config.yaml
n_layer: 9
d_model: 96
activation: "tanh_gelu"
bias: "all"
extras: ["capped logits"]
init: "normal"
optimizer: "soap_variant"
beta2: 0.95
weight_decay: 0.03
grad_clip: 2.0
schedule: "wsd"
decay_fraction: 0.896
doc_mask: true
dataset: "wikipedia_en"
Each number is 500 + 25 x the weight over the matrix's rms, rounded and kept within 0 to 999. Layers, rows and columns count from 0. Numbers have three digits each.

# layer 6 MLP up, 384x96, rms 0.251, rows 50-115, columns 0-47
524520503489522507460506499489508579517475473504513478486478528479470498499505535512495484578496496496505484512450527476466504478508539507491509
494467501486499496508484514482494517533540465540495496494518482495451546499506516504557478536523508471506508486481494495528492472504534488515494
502515471513476508511549517546499476548502454462476509463495436488524546487466520539532516492477528506481494482487445504495476510468541516462512
503512496500453518518511477486504504530446465454476503482465521487509514494483506486530512510493500524520497484505471506503508504471509504510525
509512477472517498472476532483521459519504456481522498521517470548455546489513480497491491534481511487462469494539495425469558560506531519520496
504519483503490516491504519497503509478526492495446495476529503506483461476578500511531500524519488519531526493577524507523501464473482502517529
510514453568487518494505492514506489489493501527466479482498490502475510532483511467515492477511535474432484498517536468459516508474461456530528
511526501541504439449541480452511490520490511498511495507494512501512514541466529516467488513492526526481483500534515488484483541508502496499486
521474501495506462507500517488492538535540502518511504508545523530501523498500507481504498507491489509456494473528527504478467459490501470519563
510501501518462523516473483495486506495512467475503524491487480459530485480486527497558491509508502530465490476509502473545518507502477479482531
501485510468512490488480475515496513502499501487481469431447510500476505545501498491482508499481517504533462448501538495504460534502510487473499
517516501559469511523505454508504529531525472482549496421469499530542488534517510459522486490459481495491485497506512522457514445462532511489515
504524538490489446480517503474522487491507504483519485483560523523483539508497515523521494520449504539496538475494473469496466520506501542467505
464517500505479470485519478502453525504496489504443457472547500479533507542462479481507519539484506543531500457505502485510483489494491502496542
515482490460531462476484529511523503504473491532504490482475522491500490538453554483521494515504485496542499510494542480516511455474510465508502
520510480522514520478498483521524509505546528502441469504483498540480565498536491509501470521459539528482492511503503487553506522514505525509506
506462470546478514542460482510520543521494467489457480494498490492464487495509480456505508499436474495515534488475539540503500495482490523515448
531510535497503489484472542523509491511501519528440479507481486534518467524531531542498510515473510501478511467468513456557512505519538527475530
508482458553520523481510480474521499473541499534533488490500475501490524475508524486539508561497499498519512540526505485553492505453501554494460
532475504529508505500503549498481480501518521530514476526497484480539456482521465491520462446480504496491456512516476508492477481508462492483436
490473509482435501533482513519540469548525497478509501512537499494535523503477533489501465485500436490501498497497513504515477520510509475490516
536524530488480523495503520510463511530548505484511472532506506523509475499525464513459490474487513508549552499528530499528496503486495475492514
518436522524520496496497537482504500467447497515503486489506518466522519482549474474497463527490511523480516519501413498516459506465520538490526
515457449491487470485510529492529474467516454498492511506447498481538482501508526522479458486460518518497477496462525477521496530492482532502501
477459481513514543502473463548501520495521523515502460480452519513499501534498498483509463530498469495469496508475513485444532497427443496458513
511476493498497529517488509496516499505494512461488516495503480548495530495556542493516522498486503525511476503477536471521483491515472476488511
554481479494479543468488485467463519521488513474496515502497483493489481514512504505508492522562539480533476486479506476490476510490454506494463
530495529475506490496541500513486533534476452456457466483501465518487486465480542467490501495470528497478482469498470539517556516483492518498522
499535500493490456483534564495517505516487511480467517495511513467537510512478515509503480504480490484527458493523501490480518567471484479520558
507500520468515471484498550518517497502494486524489523499511506512498464504470486423529519529493486557489531495517522496502477498530472507503512
484496504496557499467471503500501521515518554518464512467479523479505502523479505505534500501461525510505526478525559503524510490469514500498498
507498506485495515436487510495493495470452526489509499486460485505493535480525509474489517490484497458476493483511527508496540570515497467481508
524465526536497526507509539496463513534506518421499486471490500466511504519467445505516480485523497489500490515498512455477488538501541508510503
504503512504497457520480501523557544533454480490443478469507506506442499475446513481472491474454474515546514515516504490493443513501501518544473
520477471503528490524468493482481482542535495498487514527490472483518515457460492486494505491493527516469499510479460503511464529508504488459543
481503486543519514528454492479512491524500524489517486485504477474476511509434489523517516500511434483477517504535491481497518502498456493529513
532537513537519517476497485480500511563507442509530529484502490480512487474475484492512488526514450503486501487569474507501527438511495541493512
500487470513505534503524507471458504495485492496479520473485522504499485545524521484515506479543535525466530566505482483479509468532469504481525
474458488520501447492527520476570526531470465520501506493509488541476507509475498451513473531508508525527488486505531519495526473466486505524529
516487503483479500480454485484481507490533513509517500565472503516457519481516536512506502538532511502529506502522498448551509567463498501500520
507494525464516447526487508465513525510513468485533495510494456467495523508519481501469471526516537509466517505517521478533530532503489469452511
499458499507478475434468498477504540423494505533543504506487502481516551474465503491548465465468470482486530508519531508530519500484469542541506
524488502511527508452472502495503495490473549470478497511507506475541506489521466485547486537521508510525493488474499484494501507491472530493547
489520467497566521477490516535551504519540480492455467517513498440480494539520545468531461500510471461484516460490517464503489507499475486511472
507453497481496489465521482501494472511516553475476492518502521524491545508508479525540490506489503486507518484502519499507491487516462497492520
491477508483506488495556523483531478516507535498468533466480483494523529482504464481549488495491501497520496524467509534450480543497496525473477
498490432487476506518499474533474504550570526494515461480490486512502467520472508519525445517461534506497514457519563520488512500506457535523538
514507496512479495487505502474459528535496539467522511481498496440528523506507462495510504476503508531466466477494495508485509485494483486456525
524486502488436502498508529525488484529511511467516491465479475510528468522479526477511499498475523533487499502530541518497448525502488490476505
532505515478466498529474506538528507504491525500534469489480526519484484537483508433503543519465500515508481485499440458485509483528510486513449
468477483513472512449491498469517507505456533481444506524487532527482535524487500487520532519488458537511527493518470484522509505559428530515519
468495541532529524503488514492479465518463470514471463514491467511511499501482514483499507486472473474503492458548506493519524552487477465462488
472512456459515489496468491469509508537514521501474493516527495436477518524462513479476513514497511505501468470520487510482474496459514505482482
542468525512515516487482503481553538488516533490516496516473464473500489536521448495486475518483473512522452473474529532500481531530476526537540
480498492500485488506498511501475518548511500510492487497477524477494550470469504484474491511506450502500507478463518539478466513467481543466491
532462479523507470489474535470481516502559476526502507522503492443536446505492468495492553484541493509480501496467465448459429482503492504476485
492531478516529501478515509521479499508511441461474473458488537487544483504492529504528464540463520469472512502589472481462500432510531524540499
516463537499489502495550473499514543507511514534517527533487454515490533523461505478518502501526491475495486496508509437493470490519507479461492
517472509507500528492517467523491508486494502463515491452479529496535473489452503488525471583444508464492470471472468466482508484476531539514493
504493448518475509460490501463536539505451486483553492526484487505482526549523484463489505494478516484487545497492545510451504480447508510490507
469515501502483505465493554512476559559494532479530489468502512524519533512492504515512476513527532476495497530515459522530528487526487550533473
494480472479495514500482514466532488479511492434518515487470526512478518534494505464520479475500521478517534507508484566489514517482472462521567
503480498531454441456474515535493524502453519533489517531508451505558537531478493498526498494519489474539513522507538483494484512500544533530512
478495496544463520487518491498551477487502491477517460442509503512489519520461523502512498513506475501505512475513532459539525547471522532495507
497514487512485499461493518498505464509526495479471512524483510493450538512521505491523492513538475472504527494516498514512471532509464482538534
545504484495497549486538501507500494505499503467481489475476492529491495528503526464511506538505514499525509484505520497518485476507481492568517
# layer 6 MLP down (transposed), 384x96, rms 0.278, rows 50-115, columns 0-47
500491506468516543489492526484458506504521534524502542480494512509522510510476514477504487532474514508517523521480479462499461450474504490501490
480503485541518534513517489505508497511519523472479514558458465521525548492507485510499452519512481444565489496503506507544471487511529476531519
495476486467508497475515537475470441501454471490492482538515482475487505529483478502483516505468491471507507498526501460471492483513447509485481
530493538465480506507491485503503509511503457473522525483521470452487488484509494506458491485555524510531507527533498491543509473478520499474531
480506504483485497509487515474515519549486490492472492531514512530534519589480514518544558528532552492523479495453492546485530506466465552548483
515537521503498436478540478467522500523521509473497499519521472462495501489500473485494472498534477482495469512486481494466500477494501498484479
469524503515500527465489535541463493484517473512506499474531514472477474484501529508528492445528513473464476500491517531504473531489528516464491
444504505517460508520548534495534499501488534471497492561473539520470501474501506542510458489516506500515477505495522468493508490527487508462510
530512462480495562490493476502528488535489484513514520512504507503491493508487480530519521542492465467511524557477482487535451509475491528516495
485483480514496497475466538522499486551502541466469526492504511488509486463513491469475488531499522509474517411493473525497504466481509473481495
539515493533483504461484491478494556488541433479500469495491517484501465539512488495480470520496459499487522484482548522515486511498457523491481
510498512496527536518495500512513524516504525465479510471479544443481547490492487536485526519486513485529502511507494489514479499474474510547454
518508506545471484511498490519515503548501491522497500488508489556522481487533502518530531527502509497487514540471552481532502438441482500448486
502521534497495491514521497533514508523510510465504527472506488462498495492515460489480491507504498493474464541510511505523539504467484491513490
517521516436520495502493508535475550487492544543483462466554497507508481497471488523580450524525522506486501578524528492492521504473538475509491
494465485507529536473493534465553550520512531554517487505509502502482502472460503526446478493473523495512518552471537454489402500500498499510485
491524515537504510479474480455485538468482490508510484548551481551485543529512478526523470486528526471507537501494474494545560471491531511502509
512527494474507499483507478504474499472544484505473506504511493517473451497505474506526531501447497511505491506447541435507496515479535510536500
505539526510534467478491500511484497503535487551474491468519477507501517458529508514514458550481534539482504551490476509529470526507485585465513
458530507495508502477497530480470490539498478462512516489470532517509477479505514536525537506516499520532498514535443482550498509513478529488492
529509480547488518505512489492511468530481505561459537481465510478526514480482461527480521486457495487496512527509526494522483498494492475484466
492554482488503497507528547576485494479491507470502509484503485529482491508508521497509534508508492472475503483498479505504540477502504520543518
480512502499458479549496495548521480444476496540487442502517485513504485477491501496466561463505476504501520498470505520506496485520490517499486
507521548477524538492461495458513459475503502484527528526433485510475524466456466540528490513467511477519517506539484495532497490485513516497509
491480505490496499508470527498454565492480510518499464482506503470483511537536544452471519474533472507466492522481494530490501454482484464474482
493516479507476493542480500555518518520480499485469503517535496493504487476473506498502530477520512528521473491511447525487507503496522519517517
511483495428527521497492507510480493530507473508478517514518523509491510532505511495490516515475476535470545478492471467536458459497468492528507
524481492534503519537489519486505495488520494506567508513544518536502513509510502480491454525500490482494485478485471474459505494502490491498484
469466497498532546510460476501480574507517483489513442515514526480478516476518490495517533510525518474514525487457499469498513525502507490487464
486493496491524549440509552520474479492475471484478510540512504476514526499486514524529492515515492527503513493467496486498525435480508512457518
547509504502477511543496517478526487479512511520511561528510478532511494485533527507498525482497477509530491513514501484507508483473511499494484
486466507505479487480481486522498499497505503490518539496523513504474518501496479500476508485454525462490491449495471467530460484510476520547515
511502498515540486515487470489503493453511539517515531493468518491549504538491511506505518534502500480513536515494504509532522473481514499492504
483487539499465554515518496519497492471508489530511494461503511510516507517510516514473489526487532483529491510475478497517501503530527518462492
502534510500444491522518470556535524479490479519543538539509521447493515522478462515465480476498489470520492495437499469529484468497507459537502
540518499516451541495534487493480463454501517514518498515476518550496489519534499497469519515502454521490498495485527517510481465524490516459490
465428513503508481468485478485543494519498421482513474454500516552521535481511469534468463520453565530492501467521534535498532517511405478461568
492516515518446482496478522498507530538537506510522485512496532516493514501504498511494494508473537510540552467474512516493527523514538485549487
520514493477494535479492477466506525527509465483505496504506496507461490516505470552470514492543524511532488519481548516499499506514468483454542
547501498502548491509467517527489485464557509520489514509471502499498524528510538503540531496472482522503448477505502542502506522517476499474500
492507520473487551481509475526484488539511523494517474536500481477472489520528493489506473500572492491499526515458485503495503466457475509463512
476510531507521528461488454519556515460452485527501491500561595484520505510494503503507533497536500499473527452536523468465475507477526479491539
503486505498487490511519521530529488507522503490527509474509492446510519483528493504491518493483484468460523535520532489489496505500510498478483
506499525528522499529500523559449498514468506497481488459509498485535526434527517481500524500527493473462497529498493541544458509464526494480478
478501500490464469505482511478516473478470535524482471483465519479506473543505531464492486452516502512442469501475465521460490474493506486517478
482482479525492531504509468452466511510502513536458483462509526518519484531486489522520511508491483522507515452510516501506514497486484531467543
488514496486458476504537519489534523475495532506445472500474474521497519495505523505465481524504492500491500509529477485520511525511484478471479
471517511549507476494468476489527517458500566495486535469511495511484550527471439493473499504566489511529470523497497547520519468533501481497445
512537515497489562483429483525456521507521493508478497460469504504546507543520546455510571479497466493495483524498499491499505479526502502540461
508500483491484519467516483526492542520485486505511519514465454460482478521445474507475511504497494527498488515485497510487517483461477464549481
539477495481479487529572516511501495510503522500497545511508520478418502485462507500491484475479496470470514479480544493509501508487491486520506
482476515483556487461505504509523479524476478524537482505536499493474492491504534512490503488505505472497559511514496475523495533500505478496493
474477490517508522491501464514514536518471536487512496497510507531497490484517500513516503528492506497511467481521506528490524498519485471541494
530484506492531475483501503518483511501530553491475492498481513484497460515486525508511497504482493510535555525491507501495485505494491447496474
466494479527496484536492467477468485496519494481476536512521512484488459490484440534474482503541525537527486513461475539482523506517511493473500
500462456520507559505490479502523497491528463491529495472525465509486511496504528445481469477494491494497528512477494504523526482490477518464540
479494466473529498455505557511506463479485528547552520482501516514533532506585516488512509474518473463528499532469493484464514428476539454509512
504514494506522518540504497498477504506476479469470498520485516500462445505508457509507504507499487508544507499529508513533474514496514483497517
494501509509538517516486481477505498501485519481518478575491450519470508523469510483486492559512506513552485548507503553476520490496466487501513
532479529482505436509458493452500497501519489529542491489489497528501508493502466520432545492520538523514515536529496494519504506486510535510535
506481533516449500506473467485509539490484482515548507524491503559533488505500506518563485531446543522533508506534451496495515493512525465538480
468461549460523444464524486544498508542504505533519489501522501505493486500511461487523488460498519509518516481497461462464490474515504535464498
489525434492514476514499530476496497468540527493460441495492489446504539538503515442470466491495464471489548467497470476498488526450507473492484
516515544464519505503514476486506444471459514451492477505508539560476483509467540540532490522511482496518482536505457465469487485457533508532446
484522545498516529501493506476488496527501480516507545448517521471502517555538517498499486498452493502472490495495468484480455451512490496495515
483489528553525478445523472479530459482574516518490507487499494519480512501511531484493493564487465485492515479503501497500486498503509528493484